Weights of a small GPT-style language model, trained from scratch on English Wikipedia.
Architecture: RMSNorm before each block, rotary positions, no biases in attention or MLP, tied embeddings, capped logits.
Each number is 128 + 24 x the weight over its row's rms, rounded and kept within 0 to 255. Layers, rows and columns count from 0. The size above them is the row's rms in percent of the matrix's.

# layer 6 attention key, 192x192, rms 0.102, rows 24-31, columns 128-191
size [107 101  94 100  88 103  94 107]
[[122 102 184 177 128 130 143  84 117 152  94 102 189 142 115 140 139  97 147 125  89  95 114 124 134 156 127 159 136  89  81 128 177 104 111 137 142  95 138 116 106 118 160 132 128 108 101 137 156  79 127 175 150 114 165 139 148 130  92 112 108 134 133 162]
 [ 96 159 123 174 119  98  99 111 104 127 132 152 159 152 106 104 130 139 147 159  99  75 111 130 134 141 159 128 148 108 103 148 124 118 130 136 111 140 133 137 123 133 140 126 109  82 117 137 120 134 102 150 142 118 163 183 143  94  69 116 147  51 109 160]
 [145 103 141 127 128 156  87 140 104 112 105  79 159 151 147 148  95 135 154 118 104 134 107 132 160 141 118 124 129 167 126 135 117 144 128 147 130 135 123 123 150 121 141  97 164 133 161 132 151  94 107 123 161 145  76  82 108 130 129 102 124 150 120 116]
 [169 186 106 118 126 145 124 150 111 135 145 150 123 140 115  98 118 131 133 144 140  91 122 104 112 122 148 118 130 142 137 124 102 131 123 125  82 130 120 159 143 108 163 141  82  90 131  90 165 166 146 133 143 129 116 137 153  93 142 131 149  58 141 136]
 [189 182 119 140 129 157 117 119 137 148 136  93 116 141 133 159 133  86 132 115 121  99 114 140 140 129 130 117 132 149 134 106 128 153 100  76 136  94  91 136 138 146 169 107 146 142 137 123 130  72 127 123 143 166  65 191 127 122 143 156 107 118 128 135]
 [114  91 149 164 145  94 123  95 130 142 123 109 178 112 106 119 124 126 148 127  88  81 140 111 150 135 147 142 183  91 121 154 143  94 125 132 122  98 148 125 110 134 126 127 127 114 115 109 158  89 117 169 171 125 169 131 138 115 106 128 137  86 140 184]
 [123 136  80 112 139 100 162 148 186 110 121 176  93 158 134 136 136 117  98 160 143 134 139 136 102 124 125 124 116 130 143 160  89 129 143 110  91 151 117 134 165 142 120 107 123 140 117 141  86 186 179 106  82 135 133 123 151 129 124 144 106  93 148 116]
 [125 173  86  95 121 139 121 176 143 123 171 138  79 108 121 124 110 133 123 118 187 167 150 158  91 118 153 113 103 158 171 130  77 121 135 151 106 135 105 131 147 131 103 126 126 151 134  92  94 158 122  95  98 131 100 140 107 127 155 138 142 116 130 100]]
# layer 6 attention query, 192x192, rms 0.103, rows 25-31, columns 128-191
size [101  94 100  95 110  94 108]
[[141  80 125 136 174 135 162 122 155 136 116 126 121 133 134 123 159 104 163 116  84 110 140 175 180 151 101 148 108 144 129 145 143 108 122 113 146 130 141 100 113 104 130 149 133 132 126 143 138 130 122 139  98 174 118 114 145 176 204 170 140 166 102 104]
 [144 135 129 123 135 107 115 122 108 175 146  98  86 122  93 114 146 165 112 128 150 131 118  83 105 159  94 108 138 129 156 103 147 128 124 125 109 143  68 113 108 128  97 109 150 166 129  70 107 123 140 110 157  81 171 157 129 140 113  82  96 127 149 127]
 [140 119 113 116 134 182 114 107 135 163 118 171 157 130 150 153 135  57  97 155 131 136 145 122 170 128  88  85  90 156 122 102 158 116 132 139 112 132 101  91 115 134 106 101 117 117 125 146 125 138 149 139 168 136 149 150  99 141 161 137 140 172 108 108]
 [171  92 133  93 122 151 128 123  88 141 142 138 143 117 134 136 157 109 162 172 116 134 122 118 103 126 147 129 106 173 147 116 106 132 150  96 135 104 104  77 128 102 139 113 156 103 201 133 110 117 145 131 141 141 129 126 100 111 155 151 111 163  70 120]
 [108  91 129 126 186 163 175 126 171 123 119 114 119 140 125 108 147 115 142  67 121 109 127 181 168 126 121 152 115 166 135 114 127  96 115 125 112 106 131 150 124 122 139 136 129 135 136 121 169 129 107 149 110 160 126 126 138 189 186 153 142 126 146  85]
 [136 158 115 131  98 130 112 165 123 159 118 138 175 143 132 165  88 119 108 173 147 124 133 112 143 122 151 122 116  82 117 136 107 148 125 129 151 148 132 136 147 137 104 112  85 125 126 154  89 120 156 173 127 150 105 139  78 104 102 125 177 174 120 133]
 [136 161 111 111  83 138 139 137 142 156 106 187 179 124 151 160  81 102 128 160 124 151 124 111 100 115 138 120 100 117 113 152  99 148 129 125 121 145 158 118 121 131 153  92 126  66 143 185 120 127 119 137 160 124  90 122 104 113  79 143 130 121 144 163]]
# layer 6 attention value, 192x192, rms 0.0758, rows 0-16, columns 128-191
size [113 114 105 111 102 103 116 103 105 118 104 117 104 121 102 110 100]
[[104 100 139 126 110 140 110 147 120 142 106 128 123 113  82 134 143 107 118 133 106 136 136 114 173 136 132 131 126 104 114  94 133 140 185 152 135 129 110 148 134 142  86 138 119 119 175 125 145 177 167 142  95 108 129 120 121 118 132 118 174 101 113 164]
 [116 127 102 118 136 124 178 130 155 115 117  99 104 149 142 107 140 123 148 136 123 106 129 129 145 136 123 124 140 120 139 113 142  88 158  98 146  91 125 140 109 118 126 160 151 137 137 115 136 159 135 127 159 159 109  95 142 154 143 151 140 132 144 130]
 [163 109 159 144 156 113 171 152 153 140 152  98 124  84 119 148 119 145 142 148 152 141 120 107 105 164 103 136 132 140 121 134 123 149  90 134 122 119 125 180 146  93 125 123  96 147 133 135 117 145 138 142 142  91 143 111 116 140 141 128  85 132 158 130]
 [106 125 173 164 164 154 113 150 121 181 145 134 130 100 145 145 107 130 106 164 158 142 121 136 105 136  77 149 158 121 118 141 148 179 110 159 179 126 108 133 139 114 146 140  97 110  97 130 101 141 158 103 140 125 139  97 102 146 119 141 141 107 159 126]
 [144 101 150  98 123 146 112 124 150 125 125 152 114 155 151 110 112 139 166 172 104 101  96 129 158 124 113 158 125 145 114  99 113  82 124 158 145 125  95 124  89 127 146 142 143 162  91 120 124 127 132 125 157 138 138  68 126 117 145 117 118 153 128 151]
 [ 89 101 126 115 105 132  76 132  83 127 147 167 129 131 133 147 130 149 132 129  99 106 143 119 138 110 103 131 130 123 128 121 118 149 154 140 127 156 154 120 132 158 115 121 128  97 151 117 144 159  79 132 119 132 168 137 153 125 118 106 154 107  72 136]
 [129 117 129 113 141 103 133 155 106 169 153 140 136  87  96 140 123 152 100 142 133 140  99 129 116  97 124 155 137 132 160 134 141 176 122 188 134 150 148 133 128  99 111 101 129 137 139 127 127 145 117 148 127 165 128 163 129 157 134 104 111 120 129 132]
 [115 134  86 124 161 138 164 128 134 166 135 164 137 141 145  94 139 101 111 133 153 135 137 151 163  65 115 125 176  85 120 107 151 129 104 128 153 106 175 125 109 134 131 177 160 159 163 150 135 158 110 111 124  93 101 116 135 150 109 102  90 110 172 140]
 [110 157 104 102 122 129  73 152 157 141 130  60 122 143 139 176 118 129 136 110 154 161 120 131 112 160 100 132  98 113 111 149 127 125 148 147 122 131 156 121 103 119 130  67 100 130 156 120 109 168  83 161 145 134 134 154 133 114 141 120 144 125  76 140]
 [145 127 160 113 115 143 125 111 122  89 137 154 113 106 102 171 128 121 140  86 102 128 100 140 172 117 190 143  87 149 156 123 118 144 111 127 147 141 128 119 160 128 103 115 124 163 109 136 116  81 145 135 105 110 133 150 157 139 141 123  98 186 117 115]
 [126 132 171 141 158 126 111 105 112 136 176 156 134 107 119 111 111 118 110 129 165 110 123 150 103  94 139 139 130 150 135 141 126 201  75 161 127 150 119 121 182 127 159 123 118 112 109 115 127  96  83 131 101 110 136 134  85 113 139 127 115 123 171 128]
 [127 145 151 157 148 143 141 107 125 101 141 155 122 129 177 127 120 149 139 164 122 131 105 144 124 138 134 170 131 115 121 141 126 140 144 111 137 148  93 133 107 116 128  99 156 125  94 147 127  86 191  77 157 127 122 123 114 137 112 112 151 136 101 119]
 [125 133 113 131 121 141 139  98 128 123  95 100 109 161 107 117 114 161 131 121 143 130 109 164 111 167 152 109 104 155 122 160 138 124 116 128 118 156 117  98 184 140 131 123 136 121 104 115 110 125  80 156  88 117 126  95 143 110 149 167 137 149 154 104]
 [139 127 111 134  97 129  60 115 102 144 140 119 121 119  97 111 140 107 117 109  65 145 146 123 135 129 123 139 104 129 148 126 105 123 182 127 141 142 139 109 132 164 131 111 119 120 172 102 169 144 147 131  79 134 138 167 135 121 117 124 159 132  86 154]
 [160 138 124  98 120 120  96 123  73 186 115 151 107 116 126 171 129 137 128 134 131  93 108 133 105 106 163 133 135 128 148 179 123 142 134 165 117 146 160 110 101 133 102  82 132 129 110 122 120 109  81 105 107 156 145 166 114 149 121 118 114 130 106 128]
 [ 93 138 111 110 111 125 111 133  95 155 115 117 111 152  97 137 118  92 138 146  76 137 104 113 146 122 156 110 168  95 134 134 109 123 164  70 159 125 137 136  90 147 139 141 170 121 144 135 141 135 192 137 114 168 129 119 167 139 114 131 140  95 113 106]
 [160 121 126  93 114 119 125 119 128 118 119 102 118 142 116 193 130 140 164 107 119 166 140 131 113 183 147  77 125 131 129 169 120 108 168 104 126 132 157 138  98 152 108 106 111 147  87 112 131 124 159 120  94 178 145 104 126 127 144 132 115 129  90 134]]
# layer 6 attention output (transposed), 192x192, rms 0.0753, rows 0-16, columns 128-191
size [112 117 105 108 101 102 110 102  97 116 102 109  99 119 100 105  99]
[[167 100 102 132 150 105 157 108 131 132 166 145 143 109 141 109 121 131 134 126 116  79 108 102 132 116 158 114 140 128 156 106 146 143 104 143 190 110 149 129 128  81 127 122 123 126  76 124 136 110 100 119 100 132 139 105 149 115 165  84 124 117 106 117]
 [146  94 161 141 129 164 159 152 107  96 179 108  90 163 122 154 161 128 138  92 144 143 103 149 142 113 113 143 139 169 155 110 169  99 167 158  85 104 146 128 162 174 138 162 140 127 119 123 138 137  89 148 119 128 122  93 166 157 153 163 121 168  97 136]
 [102 139 131 118 109 138 155 130 172 168 120 104 200 134 138  97 148 148 133  98  77 145 121 136 133 106 153 155 124 108 135 116 177 115 147 136 127 134 160 123 164 165 143 120 120  84 137 138 116 150 155 159 126 117 165 146 111 138  94  95 168 101 143 103]
 [116 147  94 119 135 109 111 111 152 147 139 138 194 130 146 132 153 204 151 116 134 107 135 133 132 146 110 152 124 104 136 144 132 159 123 124 132 136 127 112 146 146 137  87 128 133 131 141 149 118 182 165 159 136 153 181 154 139 122 148 140  96 175  95]
 [125 104 172 130 126 126 119 155 138  75 141 140 152 147  79 125 124 131 105  98 124 106 144 145 111 158  86 140 117 100 126 144 160 152 152 132 116 117 124 135 161 179 130 143 176 133 116 103 121 111  99 137 123 130  90  93 150 156 163 165  95 144 122 146]
 [120  95  80 118 126 112 106 127 113 129 175 126 152 113 122 117 111 123 140 178 144  99  90  81 103 153 128  92 119 134 132 136 102 175 109 108 173  99 100 164  92  77 109  96 121 161 100 121 117 118 110  95  87 129  91 127 112 103 142 117  95 133 116 121]
 [109 120 140 113 130 121  80 133 126 152 169 116 174 150 103  96 150 146  99 148 125 122 106  91 110 154 140 138 119 169 129 111 122 145 149 126 144  96 126 159 159 150 138 135 155 125 101 137  84  99 165  94  90 138 136 125 100  72 161  77 138 132 140 135]
 [148 136 118 136 106 110 140 107 114  78  96 150 136 114 111 138  73  88 120 111 100 116 158 132 148 147 116 147 125 115 134 150 131 133 138 119 157 144 128 139 167 110 141 138 149 110 111 150 120 144 111 141 133 103 124 150 147 162 109 145 119 130 119 119]
 [118 127 178  94 162 135  95 149 146 138 125 116 120 114 173 153 188 171 151 147 122 102 109 125 174 120 153 101  88 126 107 118 103 113  83 126  93  73 130 162 154 132 128 157 174 139 136 123 147 176 141 136 140 163 137 118 147 101 119 117 114  99 172 146]
 [128 126 174 143 147 120  87 105 121 114  90  90 128 144  71 102 112  68  63 130 126 107 118 148 109 138 155  90 146 101  93 144 138 123 150 141 142 139 136 156 110 139 125 174 122 142 146 118 141 101 119  92 101 105 128  79  98  84 111  92 125 135  72 144]
 [107 166 145 118 118 136  89 104 133 154  59 131 178 121 125 107 111 126 100 144 130 131 136 152 119 147 126 123  94 102 100 159 119 169 118 133 162 149 108 129 113 120 108  95 116 117 142 110 140 110 172 120 142 104 138 169 105 112  90  97 122  93 135 107]
 [111 144  95 160 160 125 146 110 158 119 121 151 155 188 120 150  83 147 142 150 121 119 147 153  99 139 108 105 132 100 117  92 107 115 135 113 155 158 139 119 132 178 128 133 106 150 120 129 153 108 166 162 114 113 125 130 135 141 121 159 113 130 166 126]
 [170 160 189  93 111 154 115 153  95 143 101 118  81  96 126 148 163 101  69 113 142 187 111 130 147  72 117 105 112 128 137 129 138 104 134 148 105 142 110  82 126 113 135 148 106  92 173 125 140 103 101 109 170 125 138 128 147 148 144 111 115 104  95 111]
 [128  91  69 132 112 124 127 137 111 123 183 138 161 119 139 109 123 124 134 145 132  79 105  90 105 133 142  96 140 135 149 124 101 154 103 141 158 112 127 137 103  68 100 101 111 133  89 113 128 122  98 101  92 147 125 105 124  81 149 112 107 153 100 133]
 [ 89 146 135 148 125 114  82 165 130 117 109 149  93 119 114 101 103 132 126 158 130 120 147 134  95 144 145 121 124  86  71 143 104 133 142  97 135 109 113 148 129 144 131 103 142 152 116 149  95 118 162  77 141 113 120 113 112  67 102 118 134 131 128 157]
 [169  90  88 148 135 126 174 142 115  93 184 114  98 167 125 127 108 149 134 118 132 111 135  97 129 139  96 102 150 149 139 125 111 127 184 122 146 120 140 147 117 138 110 155 134 134  92 143 136 140  74  98 112 138 114 109 145 100 169 154 116 188  93 147]
 [116 122 178 161 163 120 139 169 168 130 159 113 108 153 155 126 150 161 148  94 124 134 115 147 128 109 124 125 112  82 104 100 123  80 131 110 117 117 150 104 129 180 135 127 106 122 149 111 140 152 100 177 144 134 164  83 171 104 119 147 122 134 103 144]]